config = dict(
    num_hidden_layers=9,
    hidden_size=768,
    num_attention_heads=12,
    num_key_value_heads=12,
    head_dim=64,
    intermediate_size=6144,
    vocab_size=32768,
    hidden_act='tanh_gelu',
    norm='layernorm',
    norm_place='pre',
    norm_eps=1e-06,
    positions='rope',
    rope_theta=10000.0,
    rope_fraction=0.5,
    qk_norm=False,
    attn_scale=0.125,
    bias='none',
    tie_word_embeddings=False,
    parallel_block=True,
    init='uniform',
    init_std_qkv=0.0175,
    init_std_o=0.0217,
    init_std_up=0.025,
    init_std_down=0.025,
    optimizer='soap_variant',
    learning_rate=0.00836,
    weight_decay=0.0,
    lr_head=0.00609,
    warmup_steps=200,
    schedule='wsd',
    decay_fraction=1.0,
    decay_shape='linear',
    final_lr_fraction=0.05,
    batch_tokens=[131072, 262144, 393216],
    max_seq_len=1024,
    doc_mask=False,
    train_tokens=1051000000,
    max_steps=4288,
    dataset='wikipedia_en',
)
Each number is 128 + 24 x the weight over its row's rms, rounded and kept within 0 to 255. Layers, rows and columns count from 0. The size above them is the row's rms in percent of the matrix's.

# layer 5 MLP down (transposed), 6144x768, rms 0.025, rows 97-109, columns 128-255
size [107  99 101 100  94 108  99 105  97  99 105 108 102]
[[126 124 119 100 122 168 131 160 116 145 118 153 128 153 152 118 139 168 139 133 168 129 159 111 172  79 120 132 128 105 108 105 200 137 141 153 144 125 153 127 112 113 132 140 100 152 124 138  91 129 116 145 124 127 135  90 156 122 116 120  68  99 115 145 113 142 132 104 129 119  83 118 110 131 130 100 111 118 106 128 105  92 138 158 154 162 186 160 155 144 128 128 114 135 116 170 115 154 143 140 163 128 101 108 123 147 118 147 158 145 107 105 139 109  88 117 125 112 144 135 156 100  64 150  82 164  98 137]
 [111 137 101 156  78 137 120 157  50 153 133 165  98  84 104 121  81 122 137 163 153 141 167 158 141 106 107 144  98 123 160 132 104  95 108 152 116  99 142 152 105 101 137 156 135 163 155 137 138 139 132 186 122 141 137 154 131  99 155 121 155 120  78 107 132 111 161 144 138 148 110 102 117  90 137 129 149  97 166 123 143 103 169 172 143 125 106 105 123 124  92  81  83  76 145 118 113 146 117 154 133 110 120 118 111 209 122  95 128 129 120 137 168  81 101 174 153 154 216 125 155 128 140 140 132 162 131 107]
 [122 116 101 162 158 140 125 117 134 120 120 142 101 138 192 113 111 109 170  93 109 171 147 112 135 138 125 137 142  96 162 126 108 133 141 112 120 123 110 132 103 123 124 118 110 156 110 135 103 117 135 107  95 129 123 142  98 128  98 171 118 121 108 163 108 124 136 157 149 127  73 108 123 157 125 145 157 129 106 189 139 137 156 138 114 121 146 140  95 172 121 110 109 102 162 141 147 114 107 147 133  84 133 164 137  95  92 142 142 129 137 120 118 164  84 118  81 139 117 109 109  76  86 168 150 143 114  92]
 [160 136 114 142 101 133 118  96 108 116 134 149 118 169 155 153  95 164 159 110 196 112 161 151 125 123 117  97 120 121 135 144  70 140  90 132 129  90 115 134  95 149  84 117 116 139 108 105 135 138 138 156 127 134 121 169  81 108 141 142 117 117 129 124 169 178  98 149  85 159 141 157 121 132 117 126 114 113 149 133 129 104  99 115  92 112 128 113 110 144 120  57 148 148 103 135 168 104 174 106 147 132 100 139 139 137 131 113 135 121 126 127 230 113 115 144 126 104 139 137 114 151 128 139 166 132 145 126]
 [106 136 148 122 162 142 129 112  83  80 112 123  77 122 148  81 121 122 143  99 145 127 102 106  92 154 126 140 146  83 139 131 116  74 122 101 153 155 104 114 126 145 129 154 163  78 143 141 170 157 159 106 120  96 133 110 124 120 123 113 123 119 154 141 126 137  68 158 106 139 130 114 152  99 127 135 131 151 152 142 133 137 105  96 127 147 123 155 103 106 113 119 194 131 161 126 148 148  62 158 106 138  85 128 133  91 165 136 135 125 113 139  96 139 136 131 150 124 132 127 167 123 134  81 149 135 111 158]
 [113 132  93 129 119 160 113 133 100 155 112 129 160 129 117 121 120 108 135 115 127 150 109 142 143  79  78 163 105 136 127  95 102 148 132  95 184 138 148 115 149  74 117 153 129  95 109 111 130 174  97 121 143  91 119 158 110 142 136 171 108 141 161 146 143 115 118 125 140 120 164 100 140 110 130 142 143 144 108 161 145 171 137 178 118 139 137 146 137 166 133 139  82 128  97 153  98 105 117 143  93 146 132 124 139 115 138 124 178 126 103 150 104 113 108 147 128 118 145 150 140 114 110 155 133 121  96 123]
 [108 150  76 118 116 149 168 110 151  97 139 109 111 184 100 146 141 128 162 162 169 152  76 138 156 132 131 116 115 133 202 113 142 127 129 102 131 112 116 140 151 145 109 113 123 126  98 142 157  85 155 100 148 142  85 121 127 148 115 163 141 144 168 143 105 115 122 104 124  96 129 113 114 136 140 116 121 124 105 150 117  93 118 158 156 128 153 119 145 165 148 151  85 124 162 102  97 150  71 174 102 106  94 102 142 125 132 116 113 156 115 114 148 148 142 163 105 167 137 148 142 144 102 161 118 172 106 124]
 [111 128 127 145 120 109 134 152 145 136 142  93 114 152 117 109 125 109 125  90 122 111  80 127 115  70  94 156 145  99 162 134 146 167 112 120 138 139  97 154  88 169 123  93 156 124 126 130 138  95 114 119 106 123 128 151 151 104  92 168 130 102 139 137  74 182 115 168 140 136 106  62  84 145 121 169 111 120 114 133 134 132 123 134 111 100  99 142 145  91 131 128 146 134 100 152 149 150 154 126  99 105 137 145 134 137  65 136  94 158 130 122 144 132 148 107 148 135 114 155 159 190 118 134  88 112 114 128]
 [ 93 157 135 159  91 162 104 159 125 144 132 136 109 128 124 126 115 112 109 136 141 119 146 123 142 111 106 150  91 158 123 113 134 131 155 144 132 114 134 136 139 123 177 156  93 133 153 130 122 145 132 138 128 108 139 133 121 175 147 148 123 120  97 102 100 137 129 177 125 119 111 123  82 139 116 105 171  87 119 152 132 148 119  90 158  74 121 145 135 150 141 112 135 135 150 137 108  97 135 122 140 164  98 122 136  95 157 116 175 128 156 107 161 129 153 109 121 108 155 147  77 124  88 152 118 137 183  98]
 [ 94 138 123 131 132 151 122  96 126 167 118 123 140 142 129  94 121 122 102 117  85 107 166 132 114 149 126 146 130 135 136 163  84  78 129 137 125 124 114 105  71 106 117 156 143  62 111 131 139 139 128 111 148 161  97 105 112 138 145 139 156 158 147  81 125 149  85 154  99 124 138 119 122 123 109 140 139 102 124 162 145 168 164 147 156 134  87 111 161  69 123 123 132 140 135 158 150 151 116 185  98 139 118  98 156 128 107 107 124 127 127 139 135 122 141 108 145 142  99 118 123 107 147 131 107 121 124 144]
 [109 138 114 125 181 162 152 109 119 125  98 135 114 100 155  98  85 106 119 113 122 132 112 165 128 102 145 182 127 109 144 161 178 129 121 111  92  54 174 165 177 146 122 138  92 142 123 121 137  93 116 125 118 141 143 140  97 149 155 134  93 170  99 136 147 132 136 148 110 170 125 133 132 151 110 155  92 125 110 149 127 144 119 146  90 142 132 127 123 139  78  94 104 181 124 114 150 126 144 124 123 163  81 104 128 131 102 145  90 148  73 103 129 136  92 127 146 130 120 146 145 130 137  98 171 115 136 112]
 [135 167 112 109 130 179 137 132 111 112 160 149 132 176 122 124 142  54 147 113 143 113 117 144 112 149 164  74 146 106  62 135 128 131 128 133 147 170 111 131 131 168 144 103 129 115  86 122 110 134 115 196 111 118 139 130 141 149 143  96 135 115 105 142  92 128 107 138 124 156  85 140 114 128  85 121 119 105 142 128 148 119 131 160 131 155 103 164 138 161 143 141 160 114 130 163 115 136 155 141 133 106 116 139 112 147 111 156 145 115 124 112 132 121 114  99  93 123  93  97 105  98 116 112  98 118  99 153]
 [114 103 105 153 143  98 162 126  89 113 119 130  86 122 144  82 143 106 103 162 130 108 117 170 137  84 113 154 125 145 142 118 125 155 147 129 137  78 120 119 178 152  83 200 157 131 104 128 136 127 189 122 152 136 101  99 132 115 119 132 129  84 146 114 128 112  93 110 163 100 147 108  91  92  87  85  98 139 158 114 186 115 142 128 123 150 143 114 139 179  75 131 153 109 156 115 157 113 147 122 131 127 117 140  75 114 119  99 142 141 136  97 115 170 186 112 118 109  94 119 157  66 107  87 115  78  69 152]]
# layer 5 MLP up, 6144x768, rms 0.025, rows 98-109, columns 128-255
size [ 95  97  98  98 110  92 100  96 103  94  98  95]
[[102 107 119 106 102 162 121 113 141 140 116 114 114 174 140 137 105 148 136 133 154 151 117  83 205 141 135 116 160 139 133 151 171 171 119  99 122 147 130 138 134 112 148 154 101 101 119 123 131 141  97 124 114 142 139 116 105 154  88 118 110 124 122 158 144 127 131 148 145 165 140 125 146 170 151 161  93 149 150 136 132 159  60 110 120 128 145 123 100 155 168 120 119 161 171 164 119 115 124 125 112 137  99 136 149 155 124 172 100 119 127 125 155  94 109  85 151  97 117 124 121 194 101 129 129  90 125 154]
 [143 120 138 152 135 132 117 157 130 120 105 173 123 117  79 127 115  93  99 134 132 125 129 168 164 113 157 104 155 112 153 177 149 109 111 111 154 138 130 157 120 152 121 147 109 139 139 107 148 137  88 136 146 115 143  59 128 103 109 137 139 110 119 146 125 120 120 162  91 134 128 115 160 115 108 113 125 160 125 137 172 121 132 147 150 154 114 172 139  84 138 161 202 150 123  89 147 107 168  90 175 133 122 112 120 149 140  94 129 149  87 157 167 119 114 150 156 162 146 179 132 133 136 135 108 120 127 153]
 [165  96  70 117 153 133 178 132 141 124 123 170 151 109 130 148 150 108 105 110 112 112 139 125 125 147 160 147  97 161 104 118 110 106 110 145 115  91 130 114  96 166 120 183 161 155 128 119 137 142 124  84 134 135  90 131 140 150 138  88 155 126 136 148 147  85 121 120 147 125 139 148 113  85 135 112 114  92 112 133 125 117 141 123 126 107  90 153 140 160 135 161 157 103 113 177  94 150 158 141 128 134 125 113  90 109 116 163 130 115 174 138 143 104 147 126 119 123 147 110 113 142 105 158 108 153 183 112]
 [ 99 131 126 124 135 113 117 126 147 155 124 120 155 149  98 150 113 123 154 149 131 114 177 138 178  95 116 124 137 157 120 122 123 133 125 162  93 116 153 128 111 121 151 103 106 106 135 114  73 121 106 165 146 140 105  81 107 120 115 169 113 133 114 117 153 115 120 110 146 130 138 122 134 107  95 165 132 115  95 117 110 119 151 150 127 102  93 106 152 150 139 109  88 118 116 108  81 160 194 136 171 114 108 125 112 177  74 125 121 138 118 111 129 127 125 124  78 118 136  99  92 131 124 145 111 178 135 104]
 [109 119 151 153  97 193 145 115 109 118 144 141 165 197 158 130 111 105 125 117 141 141 117 127  92 182 173 147 129  99 146 122 121 125 143 142 134 130 130 145 138 121 127 120 139 154  88 105 118 142 151 113 133  95 107 153 103  88 112 121 155  98 140 146 131 129 151 128 129 126 136 139 144 132 174 137 146 101 135 158  96  94 126 107 107 177 158 146 145 132 156 143 143 135 118 150 115 131 103 120 109 119 126 135 126 107  63 111 169 103 133 117  82 135 177 150 103 150 142 158 141 102 142 126 155 104 122 137]
 [148 138 128 168 149 166 106 124 107 150 100 146 139  91 136  87 126 107 166  97 125 106 105 116  79 143 125 104 109  97  78 104 116 145 160 126 165 103 102 109  87 130 127 131  89 147 140  95 105 141 127 114 160 150 120 134 109  87  96 122 135 119 156 138 153 146 110 117 117 135 132 130 152 103  93  95 108 120 145 124 142 141 107 138 143 205  84 126 119 140 154 119 124 111  80  53  92 160 126  87 130  84 119 121 140 132 141 146 129  94 117 147 129 115 175  97 125 113 142 134 131 125 130  93 110 117 138 120]
 [132 113 109 138 127  97 113 180 153  92 152 107 108 133 141  94 174 134 105 140 128 125 118 143 155 145  86 137 142 152 122 117  80 134 110 113 140 175 128  99  93 101 109 141 143 124 152 144  96 145 121 132 140 120  78 164 124 118  93 115 118 108 136 123 153 160 126 158 108 139  89 116 110 123 170 108 123 130 101 125 129 122 131 123 133 139 123 156 104 119 135 113 146 117 118 131 118 122 131 133 127 120 143 138 102 141 126 116 133 139 134 136 105 110  98 110 119 151  95 144 112 107 101 160  92 126 130 162]
 [107 121 151  79 173 117 152 105 143 114 117  92 158 144 132 132 133 102 167  94 121 150  85 142 105 138 143 118 151 104 140 111 131 110 126 168 134 121 153 130 146 106  86 174 130 102 143 126 146  96 163 106 109 151 137 111 113  86 109 101  95 143 155 151 180  87 115  78 128  89  73 154 155 137 157 159 139 140 160 127 159 138 129 122 144 187 148 140 143 155 134 156 120 145 117 167 109 158 135 127  80 116 167 115 111 148 118 153  91 172 110 121 100 167 116 104 126 139 134 102 151 119 143  92 157 166  98 136]
 [114 149 122 108 141  91 135 193  91 148 111 140 151 117 114 156 113 156 124 158 158 138 117 168 144 119  96 104 110 123 107 148 144 177 136 146 175 149  98 165 140 144 157 105 130 181  96 139 111  99 114 192  90  86 148 129 110 131 130 131 124 136 174 138  62 133 123 100 128 148 124 130 181 123 128 138 122 154 124 121  95  90 113 134 137 109 128 141 124 183 138 150 107 100 146 132 122 141 114 101 120  91 132 145  85 129 189 138 139 164 153 139  97 159 122 134  93 105 124 119 152 156 114 139 154 170 131 155]
 [137  94  80 146 114  94 107 103 115 102  84 162 140 109 134 140 140 131 116 111 102 144  84 156 116  95 150 136 145 107 171 115 132 158 135 134 129 154 155 176 138 128 157 101 147 131 115 180 134 128 117 126 113 104 129 146 137 142 139 121 126 104 123 157 118 118 144 146 168 146 109 142 108 124 106 151 192 127 104 167 105  95 151 120 125 124 106 116 114 116 154 138 154 155 100 151  97 117  89 130 180 136 145 142 145 103 108 137 113 114 107 118 149 122 127 165 135 151 156 133 144 126 150 139 153 160 132  94]
 [108 136 120 151 149 138 109 119  89 112 121 102 125 143 153 181 140 179 146 103 102 140 113  80 159 121 132 105 120  88 129 127 110 124 179 147 106 125 124 134  61 151  92 135 125 110 105 170 116 153 142 136 127 103  79  94 133 125  93 151 122 135 150 112 106 128 122 130  92 154 101 143 152 132 136 127 129  84 116 120 156  98 137 153 131  70 140 142 120 123 157 106 125 127  82  37 137 117 144 139 137 108  92 142 166 124  93  78  90 124  94 140 133 159  95 128 133 137 119 109 122 124 123 154 114 112 164 156]
 [ 96 125 144 117  94 180 111 114 127 170 148 137 122 128 142 120 126 179 115 104 132 113 122 170 140  74 112 128 197 129 141 154 104 102 162 127 174 107 109 123 128 163 140 104 112 148  89 162 140 155 128  94 116  94 120 110 116 121  90 109 117 125 137 171 128  99 141 167 144 159 114 138 108 126 171 122 120 148  94 106 146 104  99 149 150 113 149 115 137 117 116  89  73 179  96 111 123 163 130  94 114 140 121 122 164 100 139 139 139 141 131 120 121 120 112 116 135 153 130 100 140 144 132 148 147 128 194 128]]